{"num_hidden_layers": 9, "hidden_size": 160, "num_attention_heads": 2, "num_key_value_heads": 2, "head_dim": 64, "intermediate_size": 640, "vocab_size": 1024, "hidden_act": "gelu", "norm": "layernorm", "norm_place": "pre", "norm_eps": 1e-05, "positions": "alibi", "qk_norm": false, "attn_scale": 0.125, "bias": "all", "tie_word_embeddings": false, "parallel_block": false, "init": "normal", "init_std_qkv": 0.0167, "init_std_o": 0.0, "init_std_up": 0.0167, "init_std_down": 0.0, "optimizer": "soap_variant", "learning_rate": 0.0084, "beta1": 0.95, "beta2": 0.98, "weight_decay": 0.069, "lr_head": 0.0112, "max_grad_norm": 0.5, "warmup_steps": 200, "schedule": "wsd", "decay_fraction": 1.0, "decay_shape": "linear", "final_lr_fraction": 0.0, "batch_tokens": 65536, "max_seq_len": 2048, "doc_mask": true, "train_tokens": 126600000, "max_steps": 1932, "dataset": "wikipedia_en"}
Each number is 500 + 40 x the weight over its row's rms, rounded and kept within 0 to 999. Layers, rows and columns count from 0. Numbers have three digits each. The size before them is the row's rms in percent of the matrix's.

# layer 3 attention query, 128x160, rms 0.158, rows 105-127, columns 0-159
121:502490490536451483475444409569447452566506494493595564479532460502590475475454436547494496460495554470455539469519474481573484494482561521539537507438543459548417464492469466485549487480489455518483452468532507451453506496453524498538478469493530504552507535526548506460591435448481518446499525500549554520529468548517510470580489484431501558482470457542565482504509395581513543496493497499489476533505514434430557497532562441509460453493450534512506493569529482524557518471489492
116:444515497533512548529483452556551498520451562440441555504503573572493594515561552486458497526431545449487511479469502459495442491496520556557493518451524494500461469491529588541560544473461486573486491507505562500520565470434523549500495506428447500538503507485486469520436439523533574473536461440545437506570541478471521456509523560446479474485480491480503574528497498489498468408433507508521550461569467462541528440496518487484486477487491498518559530501453521538419495445486413
113:492520526504463457468586491467453550489527521425481554511586420501496559466505512437445483543521508401478512486478475481466530503496448553576473420516503428576509518553487465554467505486459471501451516483517468578547521460613553499469550523475430478475505523511433511460538498493525548470530515517496556518475528586475483477470539455491465498423452471485536532515527443561501469459478491519474525449474494474470486543480501532441541487545500523583519474501563452456504484438486592
112:530431530537507565539498589458478529480500483404466558546511474524465529524544465489439459499537611573536540526507525517491482480580475606501457455524448507510473588498517420482586511521518467510454473547495397512486481567563476503531515478461460448484546510512506505454460467547451507500517454491540505520510525428508547563525488434469508508549489518476451494532430473462510520467516488531559493491549586435499502498493485466517455447455461491479537521432485473530470539454518529
112:513479478514523488612505487580558455505524465523482490422472538612495434528425552509546500528468530476525539574509470508481456550490462480559445423561493500572436471492507437517494495514496456454481463537521472405528548515516478465486463535528455521520493512518485530480444532566477502506509467516608521417477387466442515496444504509483536518520513515520454572480515484571548492528558541489486464434490485510482481427534502472513461524490523501526514588549499493478477509449528468
113:470528510465532458479466533538535440505440546545488445459459459564416445493532530493480473502530451519456478523564548476534524523485456526515522541427475499532471494554545511545493476510482475485505580496501442439523477548473440558519559525434473454526456488514411530512463515510543498511485538473460530456457466519527498581507436473423440511468497566461497487557510499483516568546463530568501470477514485573466519501403495585494479517488409493555534552482491437440441518487558569
113:485485481511453486466543507475505459545488412439501457472562501499493457403551514508488506561442516495484511581417480525545583495511510505516462451501455515425603490506512449444502451500512452475528490474438495501535470409488512504525517511498541481551529511500543460510443431560483435496509464493475518495513490491435505574478509530466533499511542542429456476579513497545528495475548528439521539520383508543561533501469533454537524485610509567585520502507494446493535528531537506
101:445600460532436542451464469382507520535434463494498455506541499527515486592470467539492553508537561590524439492549469456517466515485479503499533427559492483505508576513424463486449563495459419475529522521514515457494521538538557556459481489562502514509459432536523494561464459480527487481501468516488456520486621464556518505527521437519543474557539533481571493514515515503421438526525514498531519538485555493561504527492446460490449512493518518533478542521471522442493448503446504
105:587494509571520529548434497469477500414505415497390510493497554507502517468432545512558467471560469503560528563483539460573525495521534493582489526508482454496480494498455509475485456518502467444621476525524499532482536447507478534447460525448475491552550541535443506474502469513440473519563476494557503482494552508506504461517414475443507514534507471459493509570483496483468534490576527540569520558464497502439469504600475498442513534489479494527473453434512566563514491436497458
101:442480494501528530479512549471485537488526509472448483487495525596505525554591576427451492462470442523519499521503559490562479437541486481523520486521540524479575502476493543471466406492490547507519427503518503434523485527520454583564528416510477438448476497440568442472546454528506539433507493537550561475496530458500517474482482502470477528547518561484542513539531443455566518553506461450445526500511504592488494505525507530499468411476479450512520522505575514439453556487587489
110:503462520435489477489524506533523510503577498427453432526544518453407505594496564534516446444564516509499522507474516433488521464531576568522521414461474455548484517542482492515522506463647468510508541552450509473407548488498472588514489533491530511532470428438479486535495486552520554471478454504483499539517462502525504481497534541451482453455416473470516601497461540539559518430485477488520473434522491497523542528496492510465508511518444515485468475455491543478453494544543461
111:463552510555419500584491414476464491440466537506493531488520501515468574513479524545476495497447461531505510495491509393516503447560481472467556489500487512494492486464570478489506504499449501513626536520482536525577525536468475457507567563515497492447466497511471489503537503477430543564555560596480582523458559508461463497558453541468528464507473534494498522538481473498433494432466555522529533518420534503512540449459550474514445453498473474469535462469540480511436438542582483
120:548448541514510472475519470449385522491555552555550504566457538556513634551488508472499488567460499544508499472451447494541468455517492482500509524469504572519420468537531481511464467488582512502479543530529517401553437504538481470579467468482481489521475521597478532480453445427466518461461487506446507421516410501478519546465541492529444531441457491541504502590479447530541524444515492507488448550548504546458451467485535510521508491514495549466496494474510499530500536470503519
107:515570499501468491468578489464555465474542507476592487513441514586435496446505496552469501431495551496531524465538557513477482559493451574570495500502449479489513524467445482468419432463386497471512520440460474506519447465539472498462508529507543575479471526473498440546508488432567516506566492515571485474474487492482543585440486440478523517514486480528523518478486507492507433521535524500555501538511517525504532537458461544544486481459446529470542583492396534537435495549437504
103:467498525514449483553555484512484573496524511506384544528517463508479525447538477532540569503468494485430428495493539461533503530600423526547544480472514535553506518491513446475490469544541493447475427522508499472484534453434440509443463553509514456545485511497520516548461573507614472506485506542550519494515464547494498526432464493549522499552575447515548524501522499511416453486441532399533533445499483457508442521529566511546531494543516560482530590480498499518487523436476475
109:446503620606457547528517463471469491450500541517462472505549564479533491484488503498516498548413530497506486503525506519437485468486495489534512587497413443470417519489541510503431510553497488497440509471517493458517501384430562451442500557517486465473484443502536499465527500523508508468443493554526492469504513483534463434500543523478421526594459509525409464509507547495467550492562440581515501508586509486537462463459477542462473482497502562532497541520488436505497509526554503
097:477550442516537496468518485477538520550499565541506505468465498566492538546449553439487525490551430458449458512452493548437520470520533484472493519543463511519555470533460514439489539477503452416477540416472488487554483511459486492439403491482570404479482506477508520606491464509558535532509544500530547496530504512469515542472529464571470528484528387532411480468473491527503500514410479524427526466475542554508528522484563470560532550556513479504446460506505586527535488530483522
103:540505560409533508524455540473460437532469450496537510460475482522453433464482514528487451471462480417437506487475483513460505531453546433453384511567448585507491522505496464489593550464477505545506463456502480548530468411480567478530483509507503519556564463522532537486432501507499522524523524538552469509495489501519532533475504510467472518527513468466481567535454441466506468531521487492426484492557558489448527538509493543492480469503568527550518456552623525498578505512578558
119:533534510531431456587420506431534513596533547448588452514485535543519357506555464516484531522556509511488545574495549462444531502540503587519551525458534549507512534510504477454464493458432533507449488494485511514453518510484538514551577469484509532460472452564508561504517562475467441498542532517511493520544465475477492472463520518536528564414548502459483484521489555540448556494548472458494423494545552460502483543466505489558533523526464484446534451527511512473471494484517541
113:504508561505478495504515397513491477501468496499496493482416487460476498479459511516486429555518513496541481549440509527525502505501487498499452464487524547491474466511469549472529523620483450492534496551381571510496458530533547534497537441490426495550475437472523469515449546469520474519440416513506443555500465529525465475526345491498536513522482494495525449488498496560623525572507430499523506533489462443534503477515434477516474498552459458496473532409518486472478501534503565
104:479507515467519535488510574497534470592465522506471532516491504483450473556457462486459505511526591539555547470484479488521457435499443492464484554614489514478511507483455462474499529540480495539510588506515452490470525444514456619564533509482505375436453560511553533566404555458524603457495461523539501471509529481476437518517496470468557519488533474527538505593514482488550530536532486516518518552473540448490534496485524505505522588541498454555498523497503565486520495501504471
104:554531457490534440450564528442572526446508512503554477490552492474562496468496445474531545457531504495458508551592454451484463503410438489495521567514527531488545516509537479489531490451454478506498464496505499506535496491474491514506521535471515511473444457433497501565554559548473518478503549518430482479583462537478464446482454478548455549519528514474470509476475498564513450422489486607608492502406568527468444495497500414539479519511434493527559500563518518542583520483518486
108:499521436545549465453501446473475497505486500447484547503474559518546511485518408520480517442462495521431615468510541501527535524488520465505488560629507549483461517552471488511468577471545471513513510506556521530566497444505414447521495498502510520510473542502511479538540556472559445495487539557490471524542479465403477480461521557504475521550485575544448511498463519502414566484486537464463537541429467488514453498455522522478580493438517458537438517508578483465459578494480514
# layer 3 attention key, 128x160, rms 0.162, rows 105-127, columns 0-159
121:488486568476526500452541407471497495483512464508497513496592507518521511536475490498448553487474501461461531522562488490408537540523464469595472499481536479504448437561502467491520496499567499532563495526490521410490488466446564418505492468428459511508493447504485451516498592473536466449488513482527498517526558479478465484558518531556550491482481545645592553527484509457538448419552467567472495502543501488512495430563523426513511485471462428468526453490485511521493507523469492
122:422445483506448448478510567489559482465492471510538482505484534501486523510508439564504470487508434419459554621559460481485433497537493486492547507482466564499574450477503442505507503482558485492509434519530475450538473478530481579458495488497491525508537494535517480570472474485531488436478398397573492535479500498503462401469485570435468472434551520485538497511504462506493521552481504516543591516508485521454489565557489514485513424448504507538503552504514531538568426514482516
121:545541544511427523457529558462482497439456474551505496497490440475436563509522493468500400512526535505506531486432504431488494496557551447502465505524524524531469504490495412473473420434479458575475488461463578478488473476517575483467577499476480532487511549512538482510460544535521449466546494536496535482551568550523577514457462553585562506461439458474491497480508506481445473597555560541443451492500457509459486452457475441597544516496492520522511546512533520513526497530464447
116:580459498429467521465456536525534472567525483528517468441502472545512488535510425558448554491537547530462606534529533459591472503521506488434505515546455473478489414552539419478534487497482505507505522502482504458492447491486530605522485510523471451393502515524453525496484406522565471644513473492478454518465483527526492468408504497502545448512508515489546503506498512562504509490556536514442495449436526495515466516453479497443518484494487529489537498427486550497524506507564550
117:494496461534516501500540482539561566498535425500472516447496505524483427480395523573516500437496517498494497469498517508487476510564502489482395469540421509492491512579560503593567558451501516444461515425458473453500502457521482442541537508467559485500495468480550543440512516436495494479467502468530452502528480548561508514527491450417518476431538568483527511509548464560407449539535477501489509493470443522469409568552509469534498479500503513484602517441540477500534474490547491
112:417568460472509527488498546529563537569525497419548510459510546435513463429463528491585541365529495498489509491463501493515468467538525534509527490455473498574480527479497517457532441571516427539501568479597475504505418484556538514587500433508500501527446513488486562527520476483543512554486432580448533515484485560486517503476510488556484512392518537483451493458503463509427557511498488540463533565515491513548482472500453482568511501481515510512511506474526462499471489452473442
113:517559486491483469427495445541462473484591505536538489468487553499550445454579495486500528577538502522466465475376511522452567478492529533463469508513481544545448481493506566514439483410490490422570472505482523503499535498487498572585455471462468421499477456548572488585489540508471539483535511494505467547444569519465494552539487479509547498508484486494489437486510493439527494546477520481500476483436494516471522482496457511530430442416514564446579503458509510478529550481580496
107:522519522513488558400389505535471538441454582515521434486540454544515543550506476545547562544483468475494506467460405469507533493538478500483494469445489452449539469475507464466476554521544546422520546524536481540507478417465486473481501469483458477476398554434527423494414571503490522509482538489491578490532536483490585505537520523505505497521505449471546532483504505545462517487536475432564564455414557502559477492508513529526484526558506459507520502519502497551538489425509513
112:583492474536503460514515469513524482472524463572486467517528521388487490473502418446489518561479498491493537437484511440549370458437535546486458504548468522465526500481510506522530487415469516480606504533419530410451548491477492471499423569462507575455495466515490509532515501456491486505447525508457457546499522502497497483444506514476515567468475520499556533511543518463416549551551471467509509468506487518498453582514489499546493516497540488608452465477479486549533558445532540
102:437541504467494518551504481445496510461555459502529510518474517502554488536536523550461544502528499520541503456512462511521456452575463538471501536442466555514491478528512522525475463511590429538474500413457496513458446511482499530531479522474521515572459460472525548478519401545500529546449481458588531491517500444449465552466530479489501518522505426499576483538580490618517567497452506535507421471542469482563484497387426525559505471509504487486493550440572461538443498466510520
121:461464508522523501521498463512544488500527491494473502498487502479545530553550483455474540463532516540525494615524490479571459561513501545576489535452494471558498521455534446454489510508557499427501549454481528441442479522579516566486571534474484527512424502536468516520470481523521469507496520465463558509465517514498560398503502497446470472430484483437503576478418522486442495599489399476455490481479454521444549510482542589486451507496519536510551508469456492533483469596589484
117:533580503544524475467495528454481465540503420558517449487475468472456516484548493515516507545466536511492526570436527502459584536561487506517517482546526520516569541493530520519516509486455472517543491481453439401513408477523461616530493526463482554452443395503428517519528545447461517490471487527505529483582449485424479460545513537457496527483513516460543477441550538478493600441456536559538478557453487514599497506538492512484522539548512458506483552517467459490521471469498483
115:443527582485542534450550487498546500490513447543484461471481590451492545537482565518561545529496583527513537561454483538502478427477419476593477513478581498494531486547409506480517450467519543512463486482476477514470518442517475482546503472512484489485543505565536562419504480478574437495480563510524478460525465502500513507495508434530462463463481484565489458498510555529549481514455500501429456492545561512425484430548548498521631483507478541530514495500486511545533499483503591
110:491546404501477569486458474503454464460510477491515522437485386447491536499424561543455503478469510432524536464570499493469499523494531462475508466470496488585499447521514464557451493472447543496466581520489483509510501476499511539470453512474539441495440489553430531484456414523488469489496485488473469512489566517586460533530568511507490506536469573503422463400493506478446556520519554564486523526461516516486550480526542560492544485445478450492580603520542496517500525556507537
107:510459474519526471410520518505495443462507564479535492527439440475501437496498431510528555564520421519503467470468598478426507490514455501493486478470513498474499476533483450530502517529494477471325494503492531455500522496506504463381470493492511493578458544544533483484468476464522528525533558513586464564499496520571485474458530495455578513488533526493481561457531527536521544509564519532443431447505489550461474506529524554536491489492489510493460516428436483467499408550500478
116:494412507467505524460512487452552448464503541500508463529458575496459486473478518542582505515431469503478496459493492460479469489442521457459465461508460447517487424464512526581478500480491421488460436417460423564488512513462554583537527482534454512481516484548528472540461556456542544505475541556525481516588479506441550455449499465506460504516469560403517504457500551597462475548522537481512500582512467509517530504517532535431502444485544484542487461588481462492458509483464558
101:519550519463532469521492525508493489472542506411539533451478531569421513588512438475499491531504467511562370517467497532502536549507484461430512486469488542508490457475504576468516574446483567469484521452610479536536513465474494527501470439509535516596446543479478605424494484473478514481526497553460517471516562498537436543467469510537480491512514521535549488536499462485464493529519482529517435461524468526513494448508585493560541546483550520468461508580404489526488463518472492
112:535513460462496504490567512500510552493530547490490477506496535535522449463491541506503446512524524504499581512444534508554475527474436506482437496551495516472507447582525530506494461493495548464460398498514478558557450527445474506542448521430461493479478536507569505515529540465484518441538505475454508500457539452484392598476530528518487571480483433499462534631429541447434477529510470496470581477528463444555539459494492466475524516536599514472481502519554527418468505544502531
119:562514499552465451505548437501460466542506557408496474484465525536493487476555550542547602550530493506535485502485556556502525505531532465517494511452489538470513480520475447449440524512480478547568621498491464488458529601432550518530477553512430509497504508455504465460541486498586516448543482500526498431522492535544483458534498505569540588513518436509412494502423512585463476468494497492513509491499513490541471491544541424475567503433468501466492435474459434532482511497538506
117:444561598503502481447533485523537503537529489519568474507485539502546479526473422497573520541477520436495511506469590483494461512503534499456512492498560477435528504482548507501494532536521421534573491496452551536525541501545473506482521473514468425468537417494531567486473474485427534521507511469412541535462587468493530425470463450505532509536475519557493524508459466481547475447482545463482568469434481510464436563470437478516503590476480431518512464505545398484506588514492475
110:492518437489442499537448481495506500570564557510536544477556467480470522486497430531526525494496498477551514505458483480507481548546461516542409487543524475473539485538464454443577546462482519450448477574639519487557525500505519489452517436449517442475436427482468598476418453523494495505461461487528525490513490448494502491475459516477470527504505454503496462500543519448499466554451549458524565512495534499533436450413564509494505493436447513481478475517495528563530566458536595
110:532547465495470483482466506504480466579572507559514483484554457540437515525472439511541486442477455533494446444496456502432525467428499500565551524547521509538513540506503485474515521446556473536537548516436490552463528453444560502447498517512483464529472526507443487455594511518474505431471466598463446492469504522428492533497501568448522537453496469514449503487472549612538532432497511496554521587485482503494554436483488494502531585424484536434493506554525533443498473489568480
108:521516453469544560519491544480457540461482490493501520524556575445427488464503526524550492437515475471463537502465498495473508493475518514483492537564480635487480516570532475518516489520505496489472506542506541448487569571478509518511448517462468482516496483501483523471559525482611547527492521464551523430554564475484496528441462490524514559498543435451543393474534549442537500444485501494548507512407571512418499479461536583458548486533464450475448473525509527425413491515464488
# layer 3 attention value, 128x160, rms 0.132, rows 64-84, columns 0-159
100:545520555495527423524513539564526438507517415498494457473483548491436570486569438535520520459445555496498498545541495569548521523460475434512505525420437432477544501532512509483514603501543506614557537454456509510492514492460436496512489502458577469491430515516488445457491488500485446514443507498526498498503510456447498527446509378519607515523512495501485547486549517513454500510477491510482500503521486471530541548511538462496474495503580516556440439499600504530511528532473462
095:524492460523500479504414567380462523536474484554493514569488557486526413629455533509518459485481464565439495463516488519506501453539521504497538529513510500491501443526506486493430489456442516570435526519525479442502520448499480526466461555501489570492455447474508516482496527524466459521510527541467448600460459496562565528471433501545492491533507557517495497510512526557499464536433529543438565468547491432518481472448526530514484513438450489570497560478506556544563542536522454
095:500461446499498495497474517445529475579480495462455538493510485510514504527472432496512466489494490550541523535513488442471526550471520490498536562457428499460474582460533487498585451557493462448520437479497554527493504470529507518525416461546512505545554555546518492470466440488474510505444567470513494429534589507487446512529454518473510538515516504520448523453546482542505503417578556490520495428508513454459560412569478478483464521506399559551634476510463464502512512511428516
097:458470471439440536536493506483513572553532472439532536491513521552411521507583470477455464444520499476458559501510505463539499549501491486498468528442519540441553455501437494539491435507546509490487493492452572509430450544411500554546606490472513464526534502555461461486505445470537510506408514496525467475572457446522507452521536470497536560475507464437524474492553497516481502565464561500492482545497543543570422592499436458496447522566500501499499521513482533532447433489499461
089:446480428533497519514470562593498494476402506471449472491542517479477512548543530516499554484547524459466501465495521581425509555498506496511536431466462520600534404520472456468464506524478488474456375476443515503514528528497517466480509487527490456537496548515583531487483451492502501511442466460495527474506490468417579510586530487490520538486442476456501486542439494483468509507486526530581565483477489513555545468532529477536458539445541494497457409494595516500485447467502549
095:631510548429468553495544508503499499524514482455490485493571509464523474467469575513531505487518552465487482427545516481584475476569483499551458486512556442557499499484492427542473524517454574448457446491543471559478480517499483572586557562512433505509545483494453503472509502525460538550513543528517521518514574410508549483511499541487431477510504472467515444523516494508480483512485487574476527451508584525473419442557485461516537521459464415497532471533488585510449516520476444
104:430490516493456467503503432463476594539573482500533527456489553444455527501518508434552502516542524510417468498534466444501542478497512489561503494438555482440516472495426444531404512527515582480460478489571510514471466427482467477493521534455513553460525506485608467487491538453491517515499473569529484501556533532452452430480488492501530573433475563471531449430456460480462458557552531473556482455454518590519495512459473451516490480564561522494487474462506543478487507486555519
096:454567540514476497562542606542454510559447523440544510507506628500475520517448573566480505505486490479477503486520492455579492452507530404524410492554477508457454553484438515489490492506451503521527517495509491500415579487497495508485475515527519455490495548504503421532554481468531472454476478488528495450447481556399450528501517433492529468503468485509554528495538460533440477457489440526436522389474472498495553500485439464481483476502475483462480522545452455490452490498579501
106:509555515529498484443506568489514440427528442498481591505602450469493531467429474565506545491546559547510456522468531538528452522518438487560450509547426535471498483461486468536516573508525491397529537503441495546429445558403505554512442493502482528498518451471487434477473571503536451477505538537450429468431495486513523482504473478534448487526524489547555510476500426493543492559502500558459542442541473508463504583496541520537472539477496426528475474468461510488478473507496501
095:492485482533526554453486448584552522499509491495500498458493486488480543516552533610465562511488397508466535532464466503481460521522500486482442503526473468491584558559447556570518459471509473485462504481475599564517451577520556521445517487492520500513484455543480434467543506472426443601449471496501446487523512532504479493526464549550449492505477548506470519475574457441492444476508525441436495552470523568496502429490486517530462528426499535536470526509482601571474530506510505
095:437550453482480471527515440513547467489536472564539472570460539529586595464494517494504429548590525512430535483513530535567493547427411447505485554524492555477497503473508479503497551486472532529554456515538531488470439490510553532479550504529463492502492592535493523526518499482504480451498481475516506477493520409476510465548484456517498476481528431471468469473528425474463484562499454506449498505423513452520486583535542430486520503455530432440531487501447433576430461462457487
097:506476540526492535508493469420463449465475621511453504454465497523513458493473480489529552506473559478469472561467539538467439406509537568500481521569523560442536497534482469440488482517492500473437576441450479483529358504532553512458554535493506515488510470457460440562424545531471551448536495546522563485472500495540462534531524480436510531516479536545493530501460516459550535549489458494455556524417490495488453506464437484470475441487490503546521528504591515553542503493527512
097:424540518475557549447433433595482506518510488525506491484496505494581491464511513477509497459475470491433447488557449394538519491483478475506469470542493509485544503494526523501474500545496452411505439557468481483488503561439533525492490577447557485476511527510534474475438440476537537499462496557404518506430460547500424473497459508541472532501508495525484433499482557516498576509527550531461514515508535452568537445500518531594457556563543571474518460491484515531462471548449588
091:456530500559506524493535554550460474423546467525450510500497457579517587510533531506481434510503519549508589527573515461534547509433464475461513460479480533523540460437549475521452470570480446516532482533522508497517496536528476564479450497488550489506504477494457480505504509515514496485453527388509546469497533523472481538459500431448548483451482468520434492457479534453517493528534546466539476547403510535495455576532584624406480488466449432524517546519481531477479523543520541
107:529480513466542492397503467488524432516547497517476485467449515563523452475570454540505530526465432528501518498450522495527514460550490489526538454469452510453502480459552527518484535449464492481443497525488547522527544475502579516497522503472505504507510493430481533424474485481521481445482561574447473526501471518509602537486487529465478562427505554510467475545538458555494590449423558517404530470393486512561562499491507442470482503507550581494487506525582502449515565504531573
095:529550498489466573393479493534485464530487433553442502534524532445521436532505505554500480577476544592481492450522444518508526562478501556470451577482526440486428468439531518620540515531533496511444461476476583450507395522535471495569484542484565525495516504508493525504508471466497464487534438483500497544481540467508479473461541529531519540489418511533472500546384536497452435482574492549528498506498490449550490487520520506546544528449533492530464513523462493524475556505482487
107:492432533552510543498459523411572524552481499504478517484584547495497506522538541573467495561517571538498460445453464533489519513512480530509487484515469520548546586476463528503555483526523506493442471492501417539526476539468524464440449537484493481557540501503452508498557459472480433465496446476461553542516522426639498487470436483493530414498466587432561553502503527499448474441477540476471512515501471527513519497543555548409545516451463519490453531503494461501504484448512571
102:432490512495538512579464401490476472524527530493531469501523529550554535487445471479508553582508546500450435548435414520471479476492507516569500467498511512566488412574425485474559518485474451517470465506539487464561547512495503472477540483464458530490382614491551443494504551500500501496530422521504524446480470520528546536509581518441491551557474463537472500423510485423419528521504509515502500481532533495501466519490517448456445480526525503460514496534526565519471494556539543
093:516461512509544554590463486532492555471530580527528480502471529487415533526510557568496486443540462530479513487454477465414552508497465462517512529466475484421531560541485504465531484496478515531533537479522534469544445461418448431480514577529506528537474553488437459449481532468460551559505552454465484571446453514432512502500520490469464482506455387544502419454509414573474524500529515472514483504472498454551479475538500472556556429511449549519538541544486463551471532515479480
101:485503469549529493512500485492486541512581466505601529536519464472496505498481481444477502521533528377472493528548550482493497474419603528579488498480545431514481519516554508512470476450496522447473482542508488486575471506473538453549498588477488500510487555460486473493525454470462512466424503506484522486464519509488499474452429538519498424562549554438489528493452510439529518454436458486528543491478600485528431543506541495520545525444503492511645455441429511470471494479487487
098:515463438534464502506559515459440482506420460516466434537551499542454511538435504538556486593506507460497454525471479457512501411521527506438458583544525512462465509535465518488491488475523495521460545560505496445490519543546566496501499457430480431542490521498450494501537500495514536488421459443416460502559480600464430491546523461529447468496507482547556506489485515453510503529510518538488504496572468498532493521585478588432537497533506539439497515533455511447459471554607514
# layer 3 attention output (transposed), 128x160, rms 0.121, rows 64-84, columns 0-159
096:509513473495517568476556530533482487510443525468519442582495467485523509574407510580403520521522492462482502492526533465487482430510516497517562476458536488449496607437477467480471465461513521536508488519537447532464505460501523534414504480608448506522500463447481535510412481415498500575487465541478501484546468495509514470515522521579495508521478555528500432533468470486525487497537600460459497502465488499492387556475438489504472473531502513476500422579470497559542504495551525
092:552508516500564428496486453573519527457485522488465480500439433576499544365515453482523535471485549511469484538512523510538476492542476491471479518518565399516521482553496546547456456549528534513548462447559524543508482473471491484434459455526425449551511493586538487507479500439542499516472500535490499437527559504478448494437362505473494463492506517565493498411492515529494507497591479478521482486552450537498447455519456508518542512459536513475445476531546529469520429480533508
091:518499562496506504533556549554538515475588601553479498499485544495492484471526567519557471512489497467517434479492458583571588495536509487462499464552506497528576465469466491473463521520486474553471541439578568528451470506511452522449549551467488504424550506419531496531512500530480479561452520555484515590405475474544503506505589505574516529516427550477507488513449522467547519499457471516491459512516491469522528525519489532502491557578514499462455475469582543555508511483543562
091:466503558459552514567497538435411481490464450525436503485506495517542529466483530524467542556452561508461518467473525475518381488516521494471515462535522429558503505460555502496552478462486449493511504587481438492459491477498449430446469543456462512590489475414555531445427582545471474509563569448453516514473490575499474480512513467514504502494439576527484509524494426520524487431516463515497542444505509537465544468443458525529548479535489478423524534506450496556533546479504520
089:552523523452538479554601500447591488537480482538542507522503518551514477486488501470531546537506458528538610488508451475477534483477507565535470459467516523492487580445505557504530548548556497548615500561540449522497454445508524543446497580510533524539581512488451511523475500504466484525528482466454493527468472538559470415437518492493478480493552547505508474489538537449588500500499560420476486536503510469491477480476588498541505477533467562462562538431488533500541571475479445
090:469480464519480454444536458579447482566489473533516518568461492526469456477529447512441490438461463521523434569456457518493493523451487456486517456519506534511500433441495481450572511496507455493490501488477523463545465468495536468491543486455568497481530517511657509575516517564554462498520488506420517487570517513497503433512461470477560478471542498534420504531538489511515573520557481425493474519528481532506525490447515582497501459546523541409529555485505431469524569530512578
094:510507528531613506537497479454529422486445529553516541466480417501488444525492492537483514494534500483500562522476484509498371525468497519492522496507470469566514517539542525501500488483504411539479540489493517447515433522513549507525517559549552478619423501474511504494480505574529500491474497478477477480450524496501431555489483519539592556468454474488509459565507497504509508487588530543473564464497457446447514506508489583502486542460586444555512532557504482537548488583577457
090:539458513489505479437512526522464553448503484539484550545486494475470472478445457451547559500546586539456558541536488591462455484486462511536582520511525546535574499505492477554476510469462485482523471414479469452538477514520558472516535608577473531426519433530413482504402532498483482513493481496502517449578536580470559522511495544486486535455472542504462453506523485508529564489544549504479491577463484547550458525514531533456495573532531448449498478473512480535556559534461506
100:473508492529505510512429492476491596470443475419443421522400516478478492443519475530417491448520482553482493474528471487494507469462479470506518461472564509520477467544524543387395542507439496549546419527557468505531478504539520487513518457510479522487464470534551483508525458458478513501416486503602544537516420488486513531463526465515574513466464516544462495570459538552485473461470446521471481582483476530503498433484450501482452514480431563480516528501527458437495506567484463
093:469489462435433494525467410475478485464485516476531511509527502489550512500528436503515512400532551530546525511529508511466467513500520506512539450524590491497399489428463440458533551508491574528508537470547476524456496535548486499425476478505485479510519526450521526560483530542539542402471606516509537471504508485514465544401489467496457451524469422506489482590480488610515514480500530471537516535483573458461478529508506473512571589583521494526446528460510531498477562502512467
089:494482600459529567518538494516417533524504575475445485433523478440403483557448587555502533475455445549513493516492557488476510531533565529513468475488491459530441520544499460459481539457467479525545468494441403465501543479475561442509391442548522484508543539509494523502445478560506515575416471530510513497510569534504511488513515531479576499532492553484501507541514488511512508497395494467525505529537576569491517475498476527542496497463507519504555547465549429510521545488530466
093:494536528528457523512435536456454500486464479440561509506480500524454497466533456488490494545497507478536406507529483516496453484491538422510504561472544407531466543442511581523550462515458547491525447526508485464460614559447494477536514545476480475501531551515502541536515539499498463505462484458460497453429518506438497545499539556590562514465525463457586485508519458522483461468488528522493444490505484414542521430450581476514438607478548486532461473503469527390493477492514472
092:522520539482483505552552437412491464558539536524462574544526535513448494509530516493518523442560438545472505435480458533451485532564519514475506516580552547527505444537468459543504478500527532549489466492505511453497479502556390508493572523499586516544457498496498591450428523530561517500568456480575507510508533459541516559475538483549461473493570487457480476452518514513442562442461516541525494546487535544413495559506472507519468528475510465486559544525521495456572454506552437
087:546519495577481538500491537489527480497491544415491499548476516472436449510542526514483504497476512530504472542432544417458464478550499554523484456435474493431515489532494530491512543503561540486463557491505510455477542509472437483494480536546473508480485476457500503503442507519525527498500523532483552553472471501563470463542487527486531579541506529546480494575515463560525596435444526585536456492620612516543453477469511411529556457420483454455467456462497516545453474462495424
094:503489516541469496490476564465563608477486538468491425525540509473517462488434543430498536474487543568503473435524520502519516536467540541514479463473493444525559456510468480515473536524505570447474503508488512543473534479497466526481544546472550537483542510548489502505545589505509510545481418471565488492551460557490500478520505495498562456557566446518536496481495571490460489536602487448507512544514468422348464532511472454521499474541539416487458554517428474470535471456541471
090:412488490512476462506518457483585525578511553454475496475511490536492503572491505455520511485533521395486438529518488463524539513506489447562515448511462542540498526528457448491468420469517456537539525492495480513502503493482474560474485480471491553531564524491487507539487542565480453474474514399500551538552499515493508539492428512469530518475529413495458510452539540559526553484495529441581524520581494498475421568439446491465445492497446628461477527482558529575507447523524534
098:440556444498506438512581452548455511453514507560514418427491447452514515422518497450515495536483448487530592556467478476465564415464468507470586452500474441485464465521479528510451500511448505454528490500554439461445485457505453477470513499545500511467517517550497531489574570556513498508457531498546546492523467560472508481499485566479455595469559477507525509480491484540468530531459488517516501438535555460487482516454446471580439480511469502563498468450496591512436523505522435
101:536459502458468513480474529404443569521422484544515510498399489444525461472505503547550476462488416496485492437549497505492516450496528481505473529515503495489469524455499448543491424494456549573439486506451559477482512517611560518535461561492527529512536448492436454506499444477451435547499485437523498419443584453487479467459393506569511503484534523451472465496477484509508474491482484506486506473529471478444545552491604459585535471487465490483477471509504450484491459537522461
090:508510488426502450483478501536465472499484526464511527539520500520494475525484463405511555625466557438460555510491510502553392441455474480483455445575499476540448491545544460495511510514519553462483470525465543560428494487501513489533465422523498488424467474561521524528429448488538491423481444489545501541488586461442531525531494440585429500515544524442539462529474501491575484533453494460411537531556528483426505523533478513504482519483504459478458505432512500534474482484528520
095:505468463492506459498527497531438495528485483461462511506458498512439546489478548519486529474444454508499483461468473559533495503513437486469492575479448547471453520496452473440466520630559471516528495536460502514505507525473566518446532490496493485525522422510508556501463520536593544460550505485437504494492458432495557516511497497486531545516482554451538443478531509496421533495516473562640495428514491494458602517527492501478444470540548452552519507546605513457438472518594502
094:512496428550598436465474534482497511451482556533562528504462528496535507519541439478487481485473502499563542447548506572450506459543488486560509453476526464543565417574518436551520533564518505543506470466483503518531577512452513588464487521526488489523587500451536498507477501543567517564539624505573542497427490483508464529488513593510482473532498532457472550455548436508477482549548476483469493526530562551541503540469555536482474530481495451512573494497509493546479532514452506